config = dict(
    n_layer=9,
    n_head=3,
    norm_place='pre',
    norm_eps=1e-05,
    positions='learned',
    qk_norm=False,
    attn_scale=0.0884,
    init_std_qkv=0.0189,
    init_std_o=0.00445,
    lr_head=0.0046,
    warmup_steps=200,
    batch_tokens=131072,
    train_tokens=511500000,
    dataset='wikipedia_en',
)
Each number is 128 + 32 x the weight over its row's rms, rounded and kept within 0 to 255. Layers, rows and columns count from 0. The size above them is the row's rms in percent of the matrix's.

# layer 2 MLP up, 1536x384, rms 0.0781, rows 374-473, columns 256-287
size [108 108  95 112 100  98  91  92  96  94  97  90 100 105  99 111 104  96  98 108 105  95  87  99  96  90  92 100  95 124  99  90  96  98 105  98  90 108 105 102  94  90 106 114  95 106  96 106  91  98  98 108 100 100 108 102 112 100 101  87 105 112  99 117 107  95 108  97 102  99  93  87  89  95  96  97 106  97  97  95 107  94  91 105 106  97 107  93 103 110 101 107  96  95 100  94  94  91  99  83]
[[139 141 112 211 162  89 115 137  64 181 116 174 151 138 163 154 119 157 109 152 113 135 108 162 107 120 119 146 146  75  70 115]
 [148 140 108 130 103 117 148  66 174 157 174 138 138 178 149 168 169 151 142 117 147 157 167 170 101 130 102 150 162  78 136 153]
 [ 90 142 161 120 140  91 111 167 154 125  92  74 115 153 113 167 139 110 156 145 136 101 137 134 144 167 139 146 163  41 137 125]
 [148 111 200  81 171  43 129 169 132  96 178 137 121 130 146  96 118 146 161  95 108 128 140  94 173  91 126 157 126 107 156 124]
 [173 152 101 124 116  63 163 155 101 111 113 141 181  71 122 106 119 101 142 152  74  99 148 102 154 159  65 144 111  93 114 127]
 [157 164 165 175 181  79  83 135 115  87 118 178 112 142 165 151  80 141 166 202 164 170 125 130 202 193  84 135 148  51 154 142]
 [138 120 157 151 167 139  92 170  63 194 143 159 189 182  80 128 180 152  87  86 134 110 169 130 125 118 105  94 118 108 103 124]
 [142 171  97 117 197 153 152  90 131 145 111 139  74 188 197 142 174  92 127 124 129 158 178 123 122 135  90 140 116 185 118 133]
 [192  88  93 165 104 110 120  92 128 161 204 156 131  77 120 137 169 106 109  73 163 115 100 100 115 162 155 160 123 102  70 136]
 [126 102 103  94  69 114 149 129 122  42 161 109 123 129 215 137 121  59  76  89 105 114 116 107 134 143 129  93 179 131 134  68]
 [ 87 140 150  69 163 102 141  92 141 119 154 109 158 161 152 131 184  74 105 120 136 133 142 129 141 162  76 103 178  69 129  58]
 [105 152 126  65  66 155 132 130 135 146 148 148 102 119 127 192 123 141 136 119  92 115 136 108 170 161  51 122  86 149 138 154]
 [143 114 142 129 135 102 119 133 135 137 113 119 200  77 186 128 107 106 158 102 132  78  62 100  90  73 151  55 103 112 201 138]
 [108 119 121 131 111 140  84 172 121 163 139  76 127 149 132 131 104 126 106  81  91 148 135 141 167 183  95 181 107  85  97 138]
 [180 124 167 176 145 128 110  99 143 148 178 182  79 114 149 134 155 113 156  94 155 164 121 181 191 124  73 128 122  84  79  85]
 [111  97 113 158 127 111 154 125 164 101 146 140 159  47 101 141 125 193 173 163 117 129 161 168  86 137 102 140 161 119 110 159]
 [137 113 122  85  48 162 168 148 108 147  81 100 153  99 131 160 142 147  81 105 176 156  80  95 130  85 115 104 145 187 123  93]
 [125 123 130 104 131 147 107 154  77 139 144 176 110  86 149 121 157  91 200  96  76 132 139 212 140 165 174  79  98 102 128 169]
 [131 188  89 132 152 181 116 132 136 110 122  83 153  95 141  98 143 103  66 110 107 146 116 123  97 109 174 141 158 122  97  59]
 [171  59 106 178 100 113 123 124  66 170 103 105 120 168 118 128 172 196 125 150 136 141 160  85 107 151 140 144 156 123 128 154]
 [167  66 155 123 152 125 128 123 135 105 178  99 169  74 193  84 107  82 158 118 134 106 129 117 130 174  73 131 188  90  85 109]
 [141  65 128 163 140 116 160  74 132 105 157 127 111 157 112  67 112 168 158  98 154 114 168  77 113 103  92  85 175 147 148 179]
 [115  84 133 109 127  92 127 146 127 119 144 126 132 139 113  54 120 109  79  92  95 148  73 109 190 137 144 111 187  66 156  47]
 [157 152 147  83 151 128 149 152 107  97 174 154 164 137 117  95 103 147 176 162 126 157  70 117  97  69 103 149 108 144  83  71]
 [ 96 124 138 106  82  85  78 131 135  95 132 146 186 133 134 137 190 138  95 124 155 158 111 131 119 152 181 123  70 161 153 105]
 [123 139 124 106 169  77 128 173 121 154 140 168 102 121 106 157 140 133 216 132 172 151 126 107 148  94 138 142  61 104 131 133]
 [156 150 110 174 123 133 100 103 153 209 100 128 126 102 111 123 135 128 170 168  88  82 113 109  95 123 128 143 114 135 126 130]
 [107 112 128  74  72  64 137 108 117 151 134 101 152 127 148  41 143 133 127  80 196 110 146  99 179 135 154 114 128 107 146  96]
 [113 112 106 111 146 118 143 155 161 122 148  78 138 140 143 103 108 161  94 142  90 148 164  94 136  59 145 152 166 103 106 107]
 [119 128  95 158 153 145 123 132 110 127 129 168 166 104 100 113 113 148  64 154 178 139 127 120  74 157 118  70 120  54 121 129]
 [126 152 148 125 138 187 122  90 176 127 105 158 170 115 146 112  67 182 130 109  89  75 140 112 102  88 114 122 142 139 148 172]
 [146 131 158  82 103 136  89 119 110 141 116 127 156  70  36 111 168 125 138 138 191  75 220 137 106 167 149 116 146  76  99  95]
 [132 154 126 136 105 155 100  92 144 166 164 105 210 120 124 142  82 175 132 142 114 118 149 157  79 139  96 106 161 114 142 166]
 [141 148 166 117 116 165  80 191  65 121 104 147 107  92 134 102 102 112 167 148 125 159 155 136 183 105  89 123 102 152  60 135]
 [164 136 108 101 141  55 120  90 170 157 157 130 166 223 117  98 168  93 115 143 124 121  97 152 129 154  94 123 123 150 129 149]
 [141 182 179 123 126  87 134 161 163 178 103 142 154 125 157 130 169 113 103 124 100 151 118 147 140 100 140 146 141 106 137 146]
 [181 128 148 145 125 154 179  63 174 127 142  72 233 138 144 116 105 149 105 169 147 143  78 115  52 123 132 114 128 170 161  75]
 [163 130 103 137 133  67 123 114 123 134 170 120 105 130 144 142 162  99 117 173 170 152 124 152 104  79 145 174 144 120  70 130]
 [147 134 111 132  76  66 112 183 122 144 179  82 102 105 138 153 137 157 129 136 150  65  94  39 158 107 137 181 115 137 114  88]
 [175  82 172 142 109 108 106 131 103 146 203 137 144 156 112 110  80 130 118 203 106  94 136 136 123 117 180 131  97 130 182 114]
 [ 99 135 120 149 161 195 126 106 106 102 164 178 130 159 127 150 121 130 182 157 102 163 168 177 125 143 135 162 147 128  98 114]
 [122 112  94 180  75 104 128 121  96  94 139 153 229 100  88 102 160 146 142 135 163 127 118 117 184 188  83 160 139 127 189 109]
 [166 167 145  81 119 155 129 122 123  85 201 112 164 107 135 124 107 153  94 139 141 120 138  98 112 118  58  94 164 177 133 123]
 [149 100 136 126 139  77 143 131  87 131 105 109 110  96 110 113 201 167 106 172 117 141 180 140 146 131 110 129 113 152 175 156]
 [147 177 179 158 153  96  90 152  92 216 140 114 164 132 131 164 110 129 137  95 141 166 118 169  83 136 124 137 113 126 120 155]
 [107 124 138 144 128 143 154 178 127 136 157 173 168 138  48 104 117 148 166  51 110 192  84 159 133  93 206  80 181 174 179 172]
 [ 76 133  76 106 114 133 153  88 107 132 162 139 176 224 100 124 201 133 158 106 111  98 145 107 120 115  95 136 117 155 135 114]
 [ 67 118  85 124 138 135 135  64 117 171 117 122 155 144 135 198 118 180 158 104 178  86 141 142 102  85 128 125 171 121 137  83]
 [133  61 152 173 119  86 128 156 217 224  91 141 155  82 167 192  88  77  97 159  76 123 169  80 113 129 174 140 187  79 130  83]
 [138  99 110 106 154 190 142 138 159  93 134 110 169 122 105 121 111 130  76 145 129 112  83 113 209 180 139 142 107 139  85 116]
 [166 128 133 119 100 133 161  85 149 146 162 112  86  89 128 104 108 137 145 175  81 133 154 118  87  87  95  91 127 124  81 101]
 [ 67 118 173  80 142 121  47 109 109 177 165 146  88  83 161 190 126 163 135 149 181 168 111 147 212 129 159 159 115 151 150 134]
 [133 118 116 129 124 178 121  94 125 153 151 119  87 124  83 147 124  89 179 161  92  80 112 103 155  90  94  68  92 129 106 101]
 [166 146 134 149 193  65 118  86 147 165  64 131 102 131 135  85 165 106 127 130 108 161 126 118 128 127 130 120 189  59 103  83]
 [159  72 144  92 128 132 143 171 111 142 147 145  94  72 129 102 131 143 113 137 145 125 188 159 162 118 148 134 154  76  71 153]
 [112 105 130 120 107 176 149 142 101 133 126  93 131 174  98 138 171 142 147  91  49 136 110 189 151  41 133 155 120 100 151  64]
 [135 114 120 155 149  29 145 136  91 120 138  71 132  61 152 130 100 157 100 111  39 119 102  97 144 163 126 103 140 132 121 118]
 [126 139  83 161 125  60 188  54 146 151 139 151 144 107 143 106 157 131 132 157  78 109 116  73 128  86 108  99 128 191 125 187]
 [129 156 144 128 121 125  77 123  91  95 134 187 122 155 135 137 122 126  84 117 132 118  60  79 145 142 107 162 137  78 120  64]
 [167 150 140 139 152 120 138 132 117  90  92 176 133 129 106  49  55 109 134 167  94 101 131 163  70 113 149  95  75 153 132  96]
 [111 171 120 117  98 107 142 117  81 119  86 145 118  57 118  96 162  74  80 179 136 150 161 182 106 113 157 104  86 104 150 114]
 [156 134 103 129 184 115 147 127 119 149 160  87 110 122 104 138 158 191 141 116 123 121  37 147 154 107 129  96 159  81  96  86]
 [130 100 116  66 125 200 150 176 131 160 151  92  60 147 129 124 166  82 153 104 108 109 174 100 134 151 105 193  92 114 127 102]
 [ 99 119 135 127 175 104 143 129 172 126 139 163  99 178  95 136 104 143 123 177 120 124 123 210 194 115 177  88 121 134 142 145]
 [209  79 107 143 152 134 117 102 157 129 168 105 181  94 143 103 125  94  70 134 174 117 135 164 139 136  86 137 127 148  90 177]
 [131 160 157 103 132 151 127  17  87 149  85 184 156 154 171 122 151 131 121 111 103 209 179  97 113 135 101  67 101 104 145 100]
 [138 155 125 122  97 115  99  87 148  87 140  78 109 109 195 125 136 125 121 148 200 123  82 178 120 172  78 102 117  93 117  71]
 [129 152  78  88 114 129  43 117  63 147 118 131  58  88 117 145 113 156 126 192  95 118 138 125 111 139 136 108 187 107 125 140]
 [160 178 124 167  78 107 178 116 117 126 100 153  84 111 111 105 146 134 105 145 179  76 153 114 158 171 151  90  97 148  99 183]
 [ 59 119 138  82  97  55 166 141 172 160 185 140 104 142 120 148 133 188  81 118  81 137 157 182 178 136  87  96 100 103 140 131]
 [ 86 148 135 125  60 186 142 179 160 100 109 102 128  92 149 141 171 113 144  35 138 126 187 138 129 122  79 116 122 154 142  75]
 [ 99 167 111 171  97 144 106 153 116 196 112 138 154  91 154 106 130  76  91 141 134 148 138 149 156 173  91 125 129 120 142 101]
 [149 158 139 162 142 144  87 150 149  63 170 105 168 120 127 163 160 184 122 142 177 131 107 229 146  97 126 140  80 118 118 114]
 [165 166 118 120 148 109 140 123 149  80  85 100 120 114 136 140 114  72 162  80 131 158 117 101  73 167 116 134 171 162 145 124]
 [148 154  87 146 122 144  95 164 102 145 145 148 156 102 142 107  91 132 110  92 225 142 119 157 101  84  87 150 138 173 123 119]
 [160 120 120  98 122 173 100 153 127 110 126  65 149 166 135 140 137 165 159  82 126 109 147 148 153 104 114 133  88  36 122 141]
 [110 163 120 132 137  98 108 127 164 151 152 132 141  89 161 122 140 176 133  62 122 183 114 146 168 135 113 160 107 118  91 159]
 [157 118 126  93 152 153  97  65  97 109 136  90 105 118 114 160 132 128 139 160 111 128 112 102  98  97  86 101 146  89 152 121]
 [168 127 146 144 126 189  74 121 110 124 131 169 162 116 106 134 116 164  73 119 122 153 101 108 164  67 130  88 171  89 143  83]
 [115  96 216  99 147  92 143 162 192 162 107 156 150 126 107 121 147 135 105 145 111 133 153 132 149 130 147 151 150 174 138  74]
 [100 135 150 116 143 157 116  60  86 161 124  87 192  98 120 143 220  74 102  89 125  73 128  88 130 107 167 164 164 154 143 134]
 [118 126 144 161 119 103 112  76 140 202 112 182 105 139  89 154 108 156 123 100 190  98 150 116 136 105 111 102 102 104 146 125]
 [156 152 130  94  71  69  83 206 144 158  62 147 142 143 201 126 126 121 107  74 123 141  62 156 142 130 122 199  88  65 112 105]
 [113 176  60 180 105 231 116 143 170  89 154  80 162  83 102 100  94 138 116 151 125 118 134 103 101  89 155  95 114 133 104  72]
 [104  83 145 121 108 148 111 146 119 136  82 115  60 157  73 140 161 140 159 170 107 149 113 100 126 125 108 137  78 125 142 143]
 [112 116  95 130 100 105 164 136 118 125 130 112 116 143 146 108 106 139 146 142 117 136  75  92 108 123  83  94 120  87 152 113]
 [ 76 105 168 113 115 131 161 146 167 168 114 160 166  89 179 135 153 121 109  98 210 140 147 118 165  88 128  62 108  90  72  99]
 [133 116 115 148  89 151 124 143 140  80 107 129 129 126 136 147 156 114  76 156 115 181 143 121 123  91 140 147 186 162 108 110]
 [ 64  91 128  39  92 121 145 148 116 126 108  99 104 150 152 162 187 122 106 106 128 102 122 159 133  97  23 115 152 121 127 138]
 [132 117 140  80 127 165 168  94 119 106 158  98 118 139 117 127 139 188 154  83 101  98 101 139 140 142 117 138 108  94 102 113]
 [168  52 148 122  87 134  25 193 121 130 128 155 195 148 105 116 141  87 104 187 107 124 130  86 109  71 120 101 119  96  86  93]
 [116 161 113 139 131 104 108 119 119 106  73 118  82 151 118 138 133 136 126 117  51  75  95 144 166 114 154 143 140 171 202  98]
 [113 116 141 112  94 107  89 135 149 135 118 149 116  99 116 171 156 161 154 130 161 121 122 117 149 161 125  96 216 111 102 118]
 [167 155  89 115 154  81  87 137 104 129  92 118 166 164 115  56 159 125  87 204 117  90  83 145 121  91  38 133 109 169 163  95]
 [118 128 111 186 174 149 132 112 107  66 129 142 161 105 141 153 106 114  99 165 188 148  57 181 164 145 142  83  67 116 100  70]
 [132 141 121 164 110 141 135 106 150 114 145  83 144  85 127 163 100 157 142  60 174 115  67 129  40 120 143 113 135 119 137  82]
 [109 119 160 125 135 158  80 105  72  79 135 187 137 175 114 105 124 151 131 133 164 155 126 109 111  75 154 100 118 142 112 114]
 [136 145 104 191 122 152  95 137 123 110 213 125  99  87 135  91 116  77 117 140 124 132 131 107  99 148 172 149 143 133 124 124]
 [103  94 131  99 113 159 175 112 123 177  86 139 105 161 114 116 146 132 129 116 152 143 164 125 139 112 108  84 173 129 130 179]
 [ 98  68 119 131 100 152  96 181 147 202 151 108 134 107 132 149 176 122 134 184 118 109 148 141  99 149  72  41 124  99 101  91]]
# layer 2 MLP down (transposed), 1536x384, rms 0.0744, rows 374-473, columns 256-287
size [ 89  95 105 112  92 100 103 106  98  91 102  95  98 107  98 100  97 106  95  99  97  97  93  95 101 102 101 100 103 107  99 103 101 102 102  99  98 105  92 104  93 101  95 102  94 105 100 105  94 100 102 104 101 103 107  94  99 103 100 101 105 107 103 106 105  97 101  89 113 101  95  91  98 100  94  94 103  89  95 103 100 102  98 100 107  93 108  88  99 108 104  99  96  86  99  95 101  94 108  92]
[[ 95 188 148 104 128 134 104 111 131  84 145 125 149 142  99 146 145 127 181  61 136  76  68 151 158  91  53 157 110 140 141 177]
 [106 168 186 161 131 117 173 156  43 107 106 114 144  75 155 108 102 122 145 114 118 112 157 109  80 160 114 144 102 171  63  83]
 [ 98 183 121 113 122 107  59 174  61 131 110 173 160 177 127  78  84 121 160  89 121  94 115 172 163 153 100 160 135  99 150 136]
 [118  92  93 134 146 176 181  96 183 144  92 133 140 125 140  93  97  94 108  99 152 139 145 145 146 145 142 148 170 141 137 169]
 [124 119 128 115 152 137 147 154 107 120 115  94 133 142 163 119 112 150 124  96 121  69 116 112  84  81 143 166 137 135 143 128]
 [158 100 168 177 157 140  62 129 101 101 148 125 112 156 118  97 142 167 129  88 124 120 106 105  97  92  94 118  98 168 138 166]
 [ 74 117  84 161 133 125 127 149 165 122 118 143  84 110 123 154 133 132 138 109 142  59 149 121  85 136 143  48 121 114 154 181]
 [110 137 113 127  91 115 146 115 177 152 139 130 154 173 142 145 134 147 104 154 129  88 166 172 165 146 133 102  75 128  77 127]
 [128 147  92  83  61 143 175 114 119 123 132 114  95 133 131  67 216  88 141 187  83  73 113  99 145 125 135  75 133 137 150 136]
 [ 75 128 122  95  82 191 144 153 171 124 106 107 177  81  39 138  70   5 135  97 157 108 139 104  96 159 150 138 135 140 115 137]
 [ 80 155 137 180 100 123 106 169 173 159 106 111 103 116 109  92 106  87 131 123  99  88 106 134 131 134  97 167 163 125 110 114]
 [123  94 115 120 180 103 190 152 159  82 147 107 172  60 133 129 111 100 139 144 173 196 117  82 141 159 111 111  76 120 101 132]
 [151  98  99 168 224 137 101 150  63 113 168 127  43  81 115 158 186 110  70 133  99 144 142  83 160 164 171 157 139 117 149 115]
 [152 101  94 178  82 164 136 159 118 111  85  79 139  85 102 119 107 139 118 127  30 129  94 129 122 120 145 112 146 102  75 133]
 [111 102 126 106 109 130 164 135 147  85 144 138 184 148 148 155  58 136 116 121 175 178 135 125 123 105 182 136 169 158 160 163]
 [148 154 138 141 121 114 101 125 126 109 145  85 148 114 139 106 116  92 162 148 114 101 109 121 133 102 183 116 124 116  88 116]
 [126 184 182 133 105 145 106 163 154  86 186  97 106 115  57 147 123 145 147 169  55 106 121 104 154 232 125 142 110 154 127 127]
 [118 145 140 140 161 122 143 147 120 108 198 120  72 112 123 101 141 114 148 133 116 120 126 154 145 103  54  98  83 125 149 112]
 [180  95 143  70 134 108 164  98  75 145 121 167  89 189  82 153  90 179 104 130 112 137 146 181 109 100 147 126  70  99 165 137]
 [ 55 158 154 178 103 151 100  85  92 130 133 137 123 157 119 135 122 125 160 139  98 137 136 145  88  96 136 158 117 148  73 123]
 [ 97 108 101 166 122  91 112 153 150 144 120 109 176 124 135 112 142 152 120 121 157 142 105 103 164 189 153 125 115 115 159 155]
 [123 141 129 124 145 126  83 126  89  68 104 128  78 144  66 145  82 144  86 130 163 100 156 149  97 148 116 165  99  92  96 109]
 [112 151 114 116 131 123  88  53 205 130  85  95 156 167 103 116 128 131 169 161 137 172 148  69  69 157 150 117 137 134 141 104]
 [136 186 128 148 101 141 172 192 137 173 168 101  93 127  66 145 173 133 138 145 174 109 143  84 164  96 125 141 162  67 149 191]
 [144  82 125 146 156 170 102 133 138  95 164 148 136 115  96 131 102 127  90 147 113  79 119  90  69 178  57 107 118 132 108  93]
 [141 147 109 126 159 121 135 144 160 110 161 131 126 132 122 104  71 122 134 117 120  90 111 137 142  98 148 177 156 121  84 155]
 [125  83  98 139 120 120 166 101  84 110 115 185 150 173 190  85 108 160 134 162 158  70 121 143 154 112  83 153 149  88 100 145]
 [122 129 124 103 168 113 137 143 122  83 169 114 177  97 130  53 119 123 169 132 150  87 148  69 129 136 144 141  80 126 126 234]
 [102 107 178 122 105  74 136 147 119 142 143 213 166 142 159 178 160 148 168 102 150 172 151  84 134 142 141 129 123 135 147 122]
 [119 225  79 159 118 134 195 119  70 109 153 128 146 114  44 135 128 155 116 123 153 121 154 122 104 155 198 103 106 134 149 152]
 [101 167 186 162 151  66 168  73 157 140  80 127 105 144 112 135 101 125  95 177 138 131  99 128 163 180 170 130 224 112  71 135]
 [106 138 175  97 122 142 138 159 143 114 149 210 103 110  79  85 152 112 144 167  79 114 176 135  90 115  38 125 172 125 138  42]
 [141 160 173 169 149 152  91 100 133 107 103 100 157 130 128 125 114  68 105 125 133  63 105  61 122 117 113 133 128 146 103 174]
 [163 154 118  82 125 111 148 102  84 156 107 142 111 113 218  89 114 117 127  98 163 110 178 122 153 114 157 143 144 132 188 126]
 [144  99  65 127 179 177  91 185 125  65 122 112 183 132 115 138 158 155 136 111  81 141 105 150 166 132 100 121 124 139 131 111]
 [156 179 116  59 106 127 141  95 128 162  99 117  50 112 110 106 165 145  95 138  98  80 139  95 173  74 107 105 156 151  74 110]
 [ 88 137 170 127 107 113  95 109  27  99 170 161  91 154 160 170 125 118 198 124 139 108 166 132 190 157  95 154  98 137  99 124]
 [ 69 152 129 165 179 164 170 203 187 108  19 130 127 131 126 127 170 167 129 108 133 152 147 203 132  95  73 132 104 132 146 119]
 [137 158 138 129 177  98 176 133 137 134 182 113  96 107  96 137 109 103 170 164 126 142 128 151 175  90 131  71 154  75 188 139]
 [120 157 117 163 152 157  85 122  93 145  86 112  29  90 103 122  71 128 114  94 145 168  91 169  95  96  99  77 144 110  93 141]
 [106 166 129 129 130  93 176 104 124 138 137 139 146 174 113 230  76 150 155 185 182 162  63 122 144 172 115 181 122 132 132  95]
 [145 119 126 141 120 139 124 124 136 115 150 170 133 172  94 204  83 148 131 207 143  91 121 129 150 156 114  75 114 133 122 122]
 [103 140  98  87  95  95 166  99 129 146 159  95  96 128 105 191 116  69 146 166 137 115 165 185  78 108 111 136 132 116  62 111]
 [120 147 163 113 146 103  89 140 141 108 116 138 115 104 106 140 167 118 164 100 132 138 118 135 178 104  64 157 121 179 149  86]
 [113 120 153 102 136 124 167 149 157  81 133 152 117 109  84 146 224 149 147 144  96 132  95 115 176 108 107 172 135 122 151 131]
 [130 148 119 159 120  96 141 137 149 107 180 111 102 132 132 145  58  81  93 146 118  87 142  98 102 109 170 137 164 119 148  80]
 [161  94  95 112 114 142 115 107 120  57 151 125  77 116 165  98 128 169  91  93 152 112 101 149 158 145 143 109  83 151 177 139]
 [120 184 129 106  67 149 135 142 184 135 146 151 134 107 188 142 181 139 130 150 134 125  80 177 147 117 126 177 172 127 153 130]
 [128 110 123  43 142 130 162 208 123  89  98 159 137 153 147 124  96 127 165 139 143 103 123  59 111 169 149  96 105  48 120  68]
 [ 91 131 206 155  88  99 126  67 100 180 116 172 132 104  94 154  94 118 143 152 139 100 120 145 142 140 136  90  92 156 119 117]
 [130 154 114 155  80 131 143 156 147 158 107 105  64 128 141 130 107 184  89 149  99 113 103  89  57  93 226 147 131 123  77 221]
 [141 130 102 122 136  79 152  94 116  90  68 119 133 150 124 161  99 209 122 129 139  82  92 133 158 139 112 143 149 207 107 148]
 [192  78  94  44 165 137 162 126  86 124  51 148 194 171 119  90 119 124  94 165 145 132 154 193 139 101 172 142 129 161  81 148]
 [121 147 129 170 202 130 103 135 157  83  73 127 135  97 136 148 113 107 122 207 132 163 208 114 151 133  82 132 140 117 121 129]
 [122 131 134 152 122 122 157 115 158 177 159 149 141  94 119 121 135 144 132 141 146 158  83 156  83 185 124 156 163 130 194 186]
 [ 82 148 154 159 103  65 205  96 157 128 106 143  91 136 150  95 112 141 111 125 109 116 126  62 109 195 123 115 160 158 127 109]
 [135 154 150 153 138  96 191 152 161 150 105 104 100 150 124 116 149 119 128  73 123 189  88 134 120  86 200 134 166 166 144 132]
 [117 143 114 144  87 113 132 131 142 135 133 159 158 129  89 103 155 137 123  88 116 107  97 100 195  72 158 136  79 116 147 135]
 [179  86 124  44 124 104 161 177 147  66 167 101 108 139  82 158 102 128 177 155 143 123 128 111 138 105 136 208 183 151 127 180]
 [121  83  91 144 163 141 115 135 138 123 124 177 181 142 131 129 149 167 106 111  99 170 230  59 153 144 133 147 137 108 141 168]
 [ 86 208 108 188 124 150 117 101 121  93 125 151 158 148 119  96 160 106 146  68  92  80  98 154 175 106 136  82 120  88 115 166]
 [122 112 155 120 152 114 147 102 168 124 102 110 160 126 125 134 140 173 121  64 123 117  68 160 109 100 165 192 186 110 150 123]
 [119 161 138 107 138 120 117 165 117  89 162 103  62  67 104 109 109 124 151 130 143  73 162  96 117 136 144 156 164 106 161 134]
 [138 208 144  85 169 125 121 112  94 101 131 155 118  82 131  39 123  87 112  91 150 153 187  89 101 186 113 140 199 165 129  91]
 [ 90 124 135 139 160  95 142 141 113 161 111 102 170 229  81 127  85  21 141  95 149 165 133 117  88 185  88 142 165 132 151 163]
 [159 143 138 183 181 121 140 111 174 133 114 150 111 103 122 115 106 172 184 186 139 155 168 119 104 137 118 126 139 160 137 106]
 [131 141  73 128 145 160 189 170 184 121 154 141  80 139 169 117 204 130 108 189 213 130 165 169 131  90 160  50 150 171 167 130]
 [107 152 136 159 173 184 144 140 136 148 109  94 142 175 120 166 112 106 126 102 118 175  79 137 141 124 128  98  96 127 124 112]
 [100 143 163  79 104 112  92 161 154 158 142 116 177  93  98 109 186 132 119 164 143  84 146 123 156 133 142 111 153 156 168 129]
 [ 96 100 173  61 200 131 152 197  88  77 121 111 180 154 180 135 144 112 117  89 119 113 140 144 127 105 128 130  87 129 121 142]
 [108 143 140  64 132 136  92 129  59 112 137 152 164 185  93 106 166 137 143 121 177 145 144 184  55 130 142 101 123  77 117  95]
 [155 138  98  89 124  85 154 106 124  78 128 147 179 142 131 156  93 205 176 124  97  80 104  61 158  85 175 120 158 163 158 117]
 [147  41  90 113 165 140 137 133  97  32 124 124 130 152 168 127 153 125 104 131 151  71 117 108 182 112 117  46  83  97 144 184]
 [ 78 159 169 155 146 134 119  75 106 160 109 151 121 119  99 103  76 141 110 134 114  82 169 110 104  92  91 139 100 110 127 167]
 [179 146 220 151  94  90 119 120 167 157 100 117 163 150  94 178 110 113 103 124 118 140 122  99 112  99 169 134 164 150  85 189]
 [106  81 105 154 120 175  92  95 168 112 141 171 153  32 167 124 118 151 114 106 130 106  88 162 146 108 174 124 101 202 153  89]
 [148 130 149 100 130  98 189 168 170  66 150 129 114 137 125 107 116 116 140 137 176 192 107 112  96 101 116 108 172 154 155 130]
 [ 49 177 112 127 155 142 195  90 155 125 143 140 186 126 122 173 167  96 206  56 101 138  98  97 118 135 187 125 138 141  91  58]
 [ 98 131  84  86 129 108 178 150 130  77  92 131 132 157 161 100 144 121 144 144 108 128 118 135 140  32 184 131 147 132 146  99]
 [140 135 140 103 148 162  43 156 163 176  83  99  97  85 151 150 118 131 166 126 145 103 128 103 121 152  98 115  60 161 153 141]
 [175 119 107 178 132  93 156 170 116 146  98 199 141 150 191 189 112 119 153 107 132 165  83 133 106 127 173 103 123 124 124 102]
 [178 123  96  94 167 142 106 129 137  64 124 134 135 136 139 130 173 123 160 126 118 117 111  80 103 205 141  91 100 171 161 178]
 [128  68 120 178 110 135 180 157 171 106 146 132 126 137  95  45 155 138 173 160 124 107 169 116 112 155 204  76 164 108 124 129]
 [165 145 146  86 176 114 193 189 104 152 156 133 111 163 172 112  97 108 154 147 101 144 110 136  98 155  96 127 133 119 211 160]
 [150  52  97 130  84 116 105 125 163 164 186  93 127 123 143 151 112 117  98 131 114  88 141 100 115 188 169  95 104 135 100 157]
 [128  99 111 172 155  81 136 130 113 122  75 117  46 155 148 131  99 195 117 101 180 145 164 127 123 103 134 124 141 135  96  75]
 [126 126 126 150  73 118 185 122 162 116  89 161 155 119  98 106 111 126 132 167 134 114  66 173 152  70 193 179 126  50 105 151]
 [123 136 115 145 123 115 162 117 151 108 137  92  84 145 112 154 115 112 111 167 151 158 114 112  97 126 101 167 136 143 192  31]
 [125 115  85 115 105 182 110 143 136 102  83 143 173 109 124 111 139  93  75  81 102 170 134 129 107 192 130 148 117 104 164 201]
 [155 116  90 111  82 161  70  88  89 128 163 130  69 148  96 130 111 129 112  46 124  92 166  92  77 135 128  98 112 111 114 118]
 [123 111 145 142  78 137  86 149 134 103 126 122 137 100  96  96 180 141 137 109  84 128 113 159 155 198 147  78 128 129 155 139]
 [102 117 152 145 170 137  82  94  97 149 151  94 137 174 119 146  96  83  80 162 141 130 135  96 142 130  94 153 159 160 150 130]
 [167 160 107 184 191 151 113 116  93 107 107 146 165 148 134  44 134  73 109  93  98 129 145 130 133 131  98 194 135 158 120 154]
 [160  93 113  95 133 135 105 151 140 136 127 104  92 145 141 159 132 105 150 145 116 150 132 108  52  75 176 148  99 142 116 101]
 [122 202 194  53 139 190 110 142 125  79 132 152 139 130 162 166 159 144 126 145 130 100  95 146 160 137 152  98 138 159 124 114]
 [ 85 152 147 157  99  85  84 138 114 180  59 189 121 140 129  69 151 114  96 100  98  82 188 154 170  74 105 114 129 136 166  66]
 [117 111 110 148 160 115 106 141 109  90 131  90 192 138 145  69 166 125 142 136 136 145  99 129 137 119  98  74 123 171 109 134]
 [134 133 151 142 107 148  86 108 155 112 132 132 125 123 111 146 106 137  91 119 150 144  93 125  86 129  99  86 110 178  96 156]
 [158 121 117  94 110 193 154 118 116 154 101 181  81 130 145 121 144 130 174 142 199 120 159  92 122 103 122 141 133  79 136  87]
 [136 158 168 111 112 159 147 153 140 139  90 150  47 201 115 135  85 172  53  73 128 105 151 140 124 123 165 143 120  97 114 109]]